Part of a small language model's weights.
Size: 10 layers, width 512, MLP 1536 squared ReLU, 33M parameters.
Architecture: LayerNorm before each block, rotary positions, embeddings untied during training, local attention windows, shifted keys, gated attention, exclusive self-attention.
Training: a variant of Adam for these matrices, 907M tokens, 6919 steps.
Each number is 50 + 15 x the weight over its row's rms, rounded and kept within 0 to 99. Layers, rows and columns count from 0. The size before them is the row's rms in percent of the matrix's.

# layer 6 attention key, 512x512, rms 0.047, rows 244-255, columns 256-319
107:74 24 40 36 42 41 46 63 33 36 46 25 58 29 60 34 61 39 23 51 34 64 39 43 63 23 37 34 61 24 42 49 39 39 38 63 51 62 75 25 48 61 49 39 59 39 48 47 58 31 63 42 43 46 27 61 64 58 62 58 41 63 59 69
097:30 45 83 63 62 57 23 49 67 47 56 24 47 32 44 21 52 78 54 27 08 66 31 67 43 33 70 54 72 45 22 39 50 66 49 55 63 44 38 70 50 42 45 31 80 63 70 65 50 34 60 65 36 54 39 53 43 46 44 61 56 73 22 26
102:24 30 54 66 27 38 52 40 81 50 53 39 74 33 76 54 46 44 54 56 48 44 48 52 50 44 44 55 88 55 33 79 37 71 70 36 51 76 04 27 65 79 51 63 44 60 48 63 31 33 80 64 56 49 45 41 34 32 48 52 35 63 34 53
101:51 36 48 51 55 71 65 48 55 35 44 36 69 53 50 69 38 63 41 57 34 80 80 59 72 56 70 58 47 57 43 46 60 56 53 58 63 49 62 75 55 42 29 48 36 87 46 30 40 68 48 28 47 40 53 57 39 85 31 52 71 50 52 35
093:40 62 32 47 46 14 40 45 59 64 38 52 42 40 67 88 28 43 53 59 57 39 61 31 38 44 44 67 29 36 44 74 50 46 63 31 55 64 38 26 73 82 33 23 67 63 33 65 49 48 72 57 73 47 48 23 56 69 47 55 57 52 38 38
109:36 35 55 56 39 63 48 55 46 31 52 31 80 31 56 72 46 56 37 54 46 32 42 39 59 55 27 52 64 45 60 80 35 59 53 50 55 58 82 48 74 23 60 59 34 73 51 22 33 63 51 52 32 52 24 62 28 56 40 71 39 42 67 45
096:47 15 33 69 38 44 21 53 58 59 59 54 38 37 42 60 55 52 61 49 56 65 58 37 23 47 47 50 37 51 26 89 34 56 45 43 41 67 29 49 34 29 28 13 29 43 66 61 66 25 51 77 79 41 52 47 32 30 34 24 50 54 68 56
106:64 56 58 38 72 66 45 64 38 41 47 38 72 75 52 60 44 54 45 85 45 50 29 37 61 54 26 74 46 67 27 51 34 27 74 40 39 65 57 41 52 65 67 75 33 72 64 47 31 57 44 53 67 56 71 40 49 38 60 54 43 30 37 51
101:51 63 34 60 36 51 47 56 63 53 76 44 40 51 42 68 30 74 12 50 69 52 53 59 56 27 69 44 49 46 40 57 37 46 37 44 60 42 74 67 26 65 25 46 29 60 48 51 50 50 42 51 55 33 42 62 22 51 39 55 54 74 50 67
104:36 55 34 51 43 38 55 44 40 49 61 63 62 49 75 60 42 66 33 56 46 63 71 74 70 47 63 61 49 27 52 65 48 37 60 64 52 37 77 49 47 73 45 34 45 73 42 55 40 73 40 31 50 49 39 84 18 68 59 40 57 86 67 62
100:41 68 28 58 40 39 60 70 66 43 39 49 73 53 67 27 34 54 27 38 75 51 54 54 65 32 57 13 16 19 49 25 45 71 47 56 57 28 69 85 39 28 58 57 35 50 30 37 64 70 45 24 44 29 63 70 51 40 52 54 46 72 58 37
113:61 69 21 37 36 33 28 59 53 63 58 61 42 50 52 67 56 43 64 51 38 51 61 73 43 34 40 43 30 51 48 23 37 44 45 59 48 42 85 54 39 49 64 27 50 69 64 48 47 54 59 56 22 46 65 50 78 62 57 68 35 66 91 43
# layer 6 attention query, 512x512, rms 0.0473, rows 245-255, columns 256-319
097:55 65 55 61 28 34 39 32 47 50 78 48 43 48 57 70 36 40 37 20 48 50 41 44 82 58 22 33 46 57 67 39 40 40 57 50 71 38 50 54 42 70 45 34 62 42 43 57 73 54 52 55 62 39 30 51 54 37 38 42 35 44 57 67
095:55 40 43 49 40 58 55 19 46 66 31 41 51 29 56 54 46 62 52 50 69 55 39 39 67 41 15 54 43 38 50 52 70 49 73 41 17 46 29 62 38 31 63 59 42 38 25 53 35 29 47 23 46 54 27 36 46 31 55 66 47 23 47 60
092:46 45 61 32 46 22 47 44 72 43 37 60 50 39 53 18 53 60 61 62 52 36 80 67 43 62 56 25 60 36 55 57 51 47 63 56 42 47 45 57 43 34 39 50 32 48 47 52 55 59 38 54 35 54 59 67 47 40 47 47 41 42 43 53
093:42 30 60 63 36 47 18 40 36 41 63 57 69 45 49 49 40 34 58 26 44 27 66 35 52 59 45 56 37 79 49 72 82 63 49 59 53 62 55 15 80 39 11 47 73 45 74 49 54 41 33 67 50 70 52 63 37 29 69 56 44 46 25 57
108:28 76 76 61 76 44 48 24 64 81 36 53 65 56 41 38 59 46 63 36 53 28 47 18 71 40 46 37 38 50 79 45 53 50 42 42 48 42 60 50 70 33 48 51 44 48 45 51 56 56 61 38 17 47 56 60 41 41 73 46 63 29 47 45
096:56 30 39 56 46 32 40 31 73 51 77 29 19 47 46 86 78 49 44 35 53 25 37 59 65 35 43 49 49 62 43 75 20 58 50 65 48 70 53 34 31 41 75 38 48 38 61 44 35 40 35 34 56 62 48 45 38 46 46 62 79 10 59 57
093:35 23 50 59 32 57 46 21 44 49 54 59 68 64 62 27 27 73 55 67 55 43 52 49 54 40 20 71 66 71 49 62 62 49 44 38 59 88 23 41 62 43 65 51 19 74 52 29 32 53 64 47 42 53 64 17 82 53 66 57 60 70 29 63
086:49 64 49 33 41 68 66 87 05 47 43 37 56 52 72 30 54 64 42 79 41 63 29 59 40 80 57 38 42 74 42 44 43 58 47 36 49 50 59 54 17 63 35 52 48 55 61 44 56 53 42 41 50 39 36 48 47 46 55 43 48 59 54 48
083:30 74 69 58 59 41 27 45 59 33 49 40 62 36 44 25 37 63 35 54 37 65 75 41 41 75 61 50 39 59 72 65 59 55 31 69 34 44 62 44 66 27 39 45 36 34 66 35 46 42 33 44 10 30 49 54 47 84 45 80 58 46 63 67
094:40 53 09 64 35 34 39 58 31 32 44 53 36 54 53 39 64 49 57 91 49 63 40 55 47 65 57 60 33 35 51 23 73 78 60 45 46 47 38 71 35 55 34 69 50 69 33 45 55 33 19 79 36 23 48 30 13 84 67 37 69 38 53 90
101:36 35 64 56 48 23 25 76 25 56 46 08 39 80 67 52 61 42 56 34 52 36 53 64 46 54 57 29 51 42 53 35 48 39 35 67 50 61 88 41 71 50 63 29 58 61 62 36 56 54 57 51 29 56 71 75 35 80 56 59 67 40 75 35
# layer 6 attention value, 512x512, rms 0.0409, rows 192-205, columns 256-319
095:52 69 44 48 70 38 66 50 67 35 36 50 49 51 51 65 56 31 40 54 37 33 49 53 62 23 42 47 30 49 36 46 74 51 68 23 45 27 44 40 42 51 29 54 46 46 46 67 46 57 44 60 35 40 52 38 39 43 58 42 60 53 61 19
097:67 16 70 61 67 49 53 31 40 63 49 50 42 29 54 48 73 28 37 26 51 09 80 47 55 31 57 44 75 60 27 61 29 44 42 44 59 60 84 53 59 45 71 57 36 53 45 60 41 61 45 39 76 48 44 46 35 45 72 68 62 57 58 49
102:75 76 44 37 42 49 27 38 82 63 38 27 29 63 46 37 52 36 59 54 53 39 50 39 74 28 50 22 46 41 77 69 20 56 36 61 39 31 31 54 48 51 57 51 45 22 46 51 70 52 42 34 64 30 48 76 52 41 50 14 50 82 61 17
101:44 61 48 44 87 50 84 21 28 50 40 42 26 32 65 65 64 68 33 47 55 62 48 44 63 45 23 66 35 75 30 42 59 48 37 57 46 62 83 40 57 47 65 69 65 63 49 36 23 50 28 65 68 61 27 20 30 47 36 68 85 40 26 69
086:37 33 54 52 60 48 59 67 32 56 64 51 38 51 49 42 53 63 60 62 38 54 61 53 57 47 88 44 55 51 64 59 38 30 54 48 55 63 48 75 65 61 37 52 88 60 61 51 65 33 91 41 35 42 30 30 66 51 62 31 15 64 51 54
101:69 63 46 57 62 54 51 73 56 52 67 35 41 52 52 71 28 67 37 56 56 37 51 28 48 47 59 54 53 58 51 50 40 44 60 47 96 48 44 57 45 53 18 42 37 56 46 40 44 39 36 62 60 54 62 29 23 41 76 70 07 28 35 39
104:38 70 46 36 55 66 63 51 39 13 38 59 24 68 38 51 36 54 48 55 30 48 56 52 55 25 45 43 33 52 41 52 37 69 52 51 28 34 63 37 45 38 82 47 31 74 64 35 56 25 48 65 61 47 43 32 48 76 35 47 40 15 62 59
099:26 87 72 62 73 90 38 62 55 58 10 45 58 31 58 72 34 37 48 27 34 48 48 47 53 51 23 43 66 46 35 66 48 68 51 35 35 42 58 34 62 43 45 29 47 49 52 66 44 48 79 59 67 44 47 62 63 35 53 43 37 79 41 53
099:62 28 45 46 75 36 60 29 29 58 43 33 34 65 64 48 56 34 33 43 51 54 49 39 43 60 35 47 55 73 41 46 50 45 57 22 59 37 69 41 34 44 24 30 33 47 43 27 53 69 50 42 72 54 43 35 64 43 41 54 64 18 73 50
103:45 68 55 62 45 72 48 56 54 25 41 54 78 23 39 45 24 56 46 45 50 57 58 38 69 70 30 61 41 54 64 63 73 75 49 48 53 60 27 45 48 55 64 68 39 42 59 61 44 60 47 40 31 37 63 36 38 67 57 65 65 50 61 43
096:53 62 61 35 53 20 50 41 19 75 35 45 58 22 50 57 68 65 66 46 55 38 43 52 50 46 51 42 67 38 49 53 38 55 48 55 46 56 36 40 73 50 46 56 52 53 60 48 38 80 18 56 51 49 27 64 38 49 72 50 47 39 69 45
103:71 46 65 57 31 50 25 51 41 58 55 60 55 67 51 35 48 39 39 36 51 51 90 34 60 62 41 71 28 56 75 32 80 42 49 57 46 49 41 68 53 78 34 47 70 48 63 74 57 85 48 50 45 44 65 56 52 34 58 70 41 70 67 14
099:66 56 46 48 54 32 37 29 69 64 53 56 52 26 45 70 27 40 48 50 42 52 50 44 53 30 48 67 61 56 54 48 44 26 49 37 74 39 50 47 57 51 55 54 43 39 56 52 44 38 38 16 44 46 41 47 57 37 55 54 60 63 57 39
098:66 33 70 72 16 35 48 42 18 68 64 60 55 50 45 50 28 61 56 50 57 70 31 51 63 62 43 52 56 56 64 67 61 71 44 43 38 52 34 62 48 52 36 64 88 45 54 47 76 48 70 32 29 55 70 53 51 55 79 73 48 21 62 56
# layer 6 attention output (transposed), 512x512, rms 0.0396, rows 192-205, columns 256-319
095:40 75 33 50 48 77 63 44 53 66 52 26 70 45 57 61 53 37 82 21 68 45 28 50 43 51 53 49 52 44 45 34 47 11 38 87 45 53 38 69 51 64 64 13 47 50 54 66 29 57 57 53 51 66 54 74 62 45 71 49 57 38 42 45
099:65 63 23 38 46 49 71 36 35 56 64 68 59 39 63 66 51 55 53 66 53 38 24 62 47 49 52 46 45 32 56 85 22 39 39 42 40 41 41 50 44 82 55 34 76 14 74 50 77 38 48 57 40 51 57 46 20 40 46 54 50 34 48 44
104:52 57 57 70 42 70 32 41 26 62 58 27 65 58 49 64 64 64 74 36 57 71 44 73 30 66 45 40 52 47 19 64 42 07 68 64 59 48 97 45 47 47 15 20 38 76 40 53 41 52 59 56 58 61 53 44 57 43 48 60 34 45 56 76
106:49 58 50 31 32 32 58 45 70 43 67 68 41 26 28 49 48 10 61 42 51 53 51 46 32 37 56 63 47 62 40 38 59 41 26 40 46 44 19 74 26 43 37 41 62 28 64 61 59 81 55 58 55 67 51 66 55 41 46 40 78 82 46 35
082:56 56 70 59 93 55 54 34 41 57 38 68 41 46 45 56 65 46 33 48 48 39 34 65 41 43 44 45 55 60 65 44 35 51 73 34 69 50 55 50 42 49 55 35 23 45 18 70 56 34 59 34 61 43 55 48 51 57 17 58 63 46 65 30
100:45 64 81 37 45 47 32 25 50 57 43 32 43 67 56 57 25 65 47 73 42 36 41 48 48 41 32 42 38 49 22 57 49 44 58 70 39 49 49 57 48 37 38 41 82 43 79 63 50 51 59 37 40 57 37 51 76 57 51 60 85 68 46 41
107:39 51 69 60 27 49 29 51 27 53 45 35 50 43 56 35 73 43 27 37 67 63 49 45 36 10 46 86 39 79 46 58 43 25 58 47 79 43 79 76 59 57 60 38 55 31 56 69 29 73 74 71 63 64 55 75 63 16 28 56 58 64 47 63
099:67 45 49 88 51 65 70 52 40 39 42 56 45 39 46 50 48 44 69 65 87 45 55 44 44 52 42 38 71 28 30 45 41 41 47 49 63 63 43 48 34 68 66 39 54 31 60 75 45 56 66 57 50 65 45 37 56 59 73 59 40 72 57 52
100:61 44 38 39 41 70 41 47 49 52 28 54 51 23 66 44 42 45 52 55 59 67 56 50 59 20 49 55 49 42 89 42 33 42 64 42 51 57 42 45 49 38 85 65 43 38 71 52 57 45 48 56 48 14 18 69 35 58 60 79 48 37 36 51
101:35 54 64 62 58 63 49 77 27 39 60 47 60 63 66 63 44 51 56 63 39 56 79 49 32 63 65 46 51 56 35 39 72 17 34 86 47 49 31 58 31 48 59 36 70 46 69 43 33 21 70 49 53 61 49 48 64 52 81 29 31 40 47 84
097:54 51 46 68 48 35 35 40 36 15 55 61 55 57 62 38 54 59 61 49 37 44 70 25 42 38 39 71 42 67 42 99 64 42 39 43 53 39 67 57 54 47 45 69 34 33 35 48 52 79 54 56 69 57 52 80 58 53 44 65 63 55 52 67
102:37 67 34 67 56 67 63 48 38 50 76 31 66 71 52 67 36 68 75 68 41 36 42 59 53 69 55 63 41 50 15 36 43 44 43 69 27 71 52 37 45 33 47 25 59 68 55 38 38 38 43 53 34 57 31 35 63 63 66 35 42 36 43 56
097:53 71 53 58 67 60 62 16 84 64 57 50 54 38 52 52 53 41 79 45 56 46 53 56 63 37 37 56 34 47 37 26 54 35 40 63 54 42 45 45 23 39 46 40 43 28 36 36 39 56 38 32 30 64 51 49 72 53 56 49 56 48 50 50
098:46 36 65 51 71 43 58 64 51 57 40 37 52 72 20 48 79 54 23 70 52 48 48 50 71 55 17 45 49 50 33 58 42 68 72 39 61 72 66 37 40 65 57 82 29 35 56 54 72 50 57 52 53 46 34 66 56 64 41 64 59 89 65 43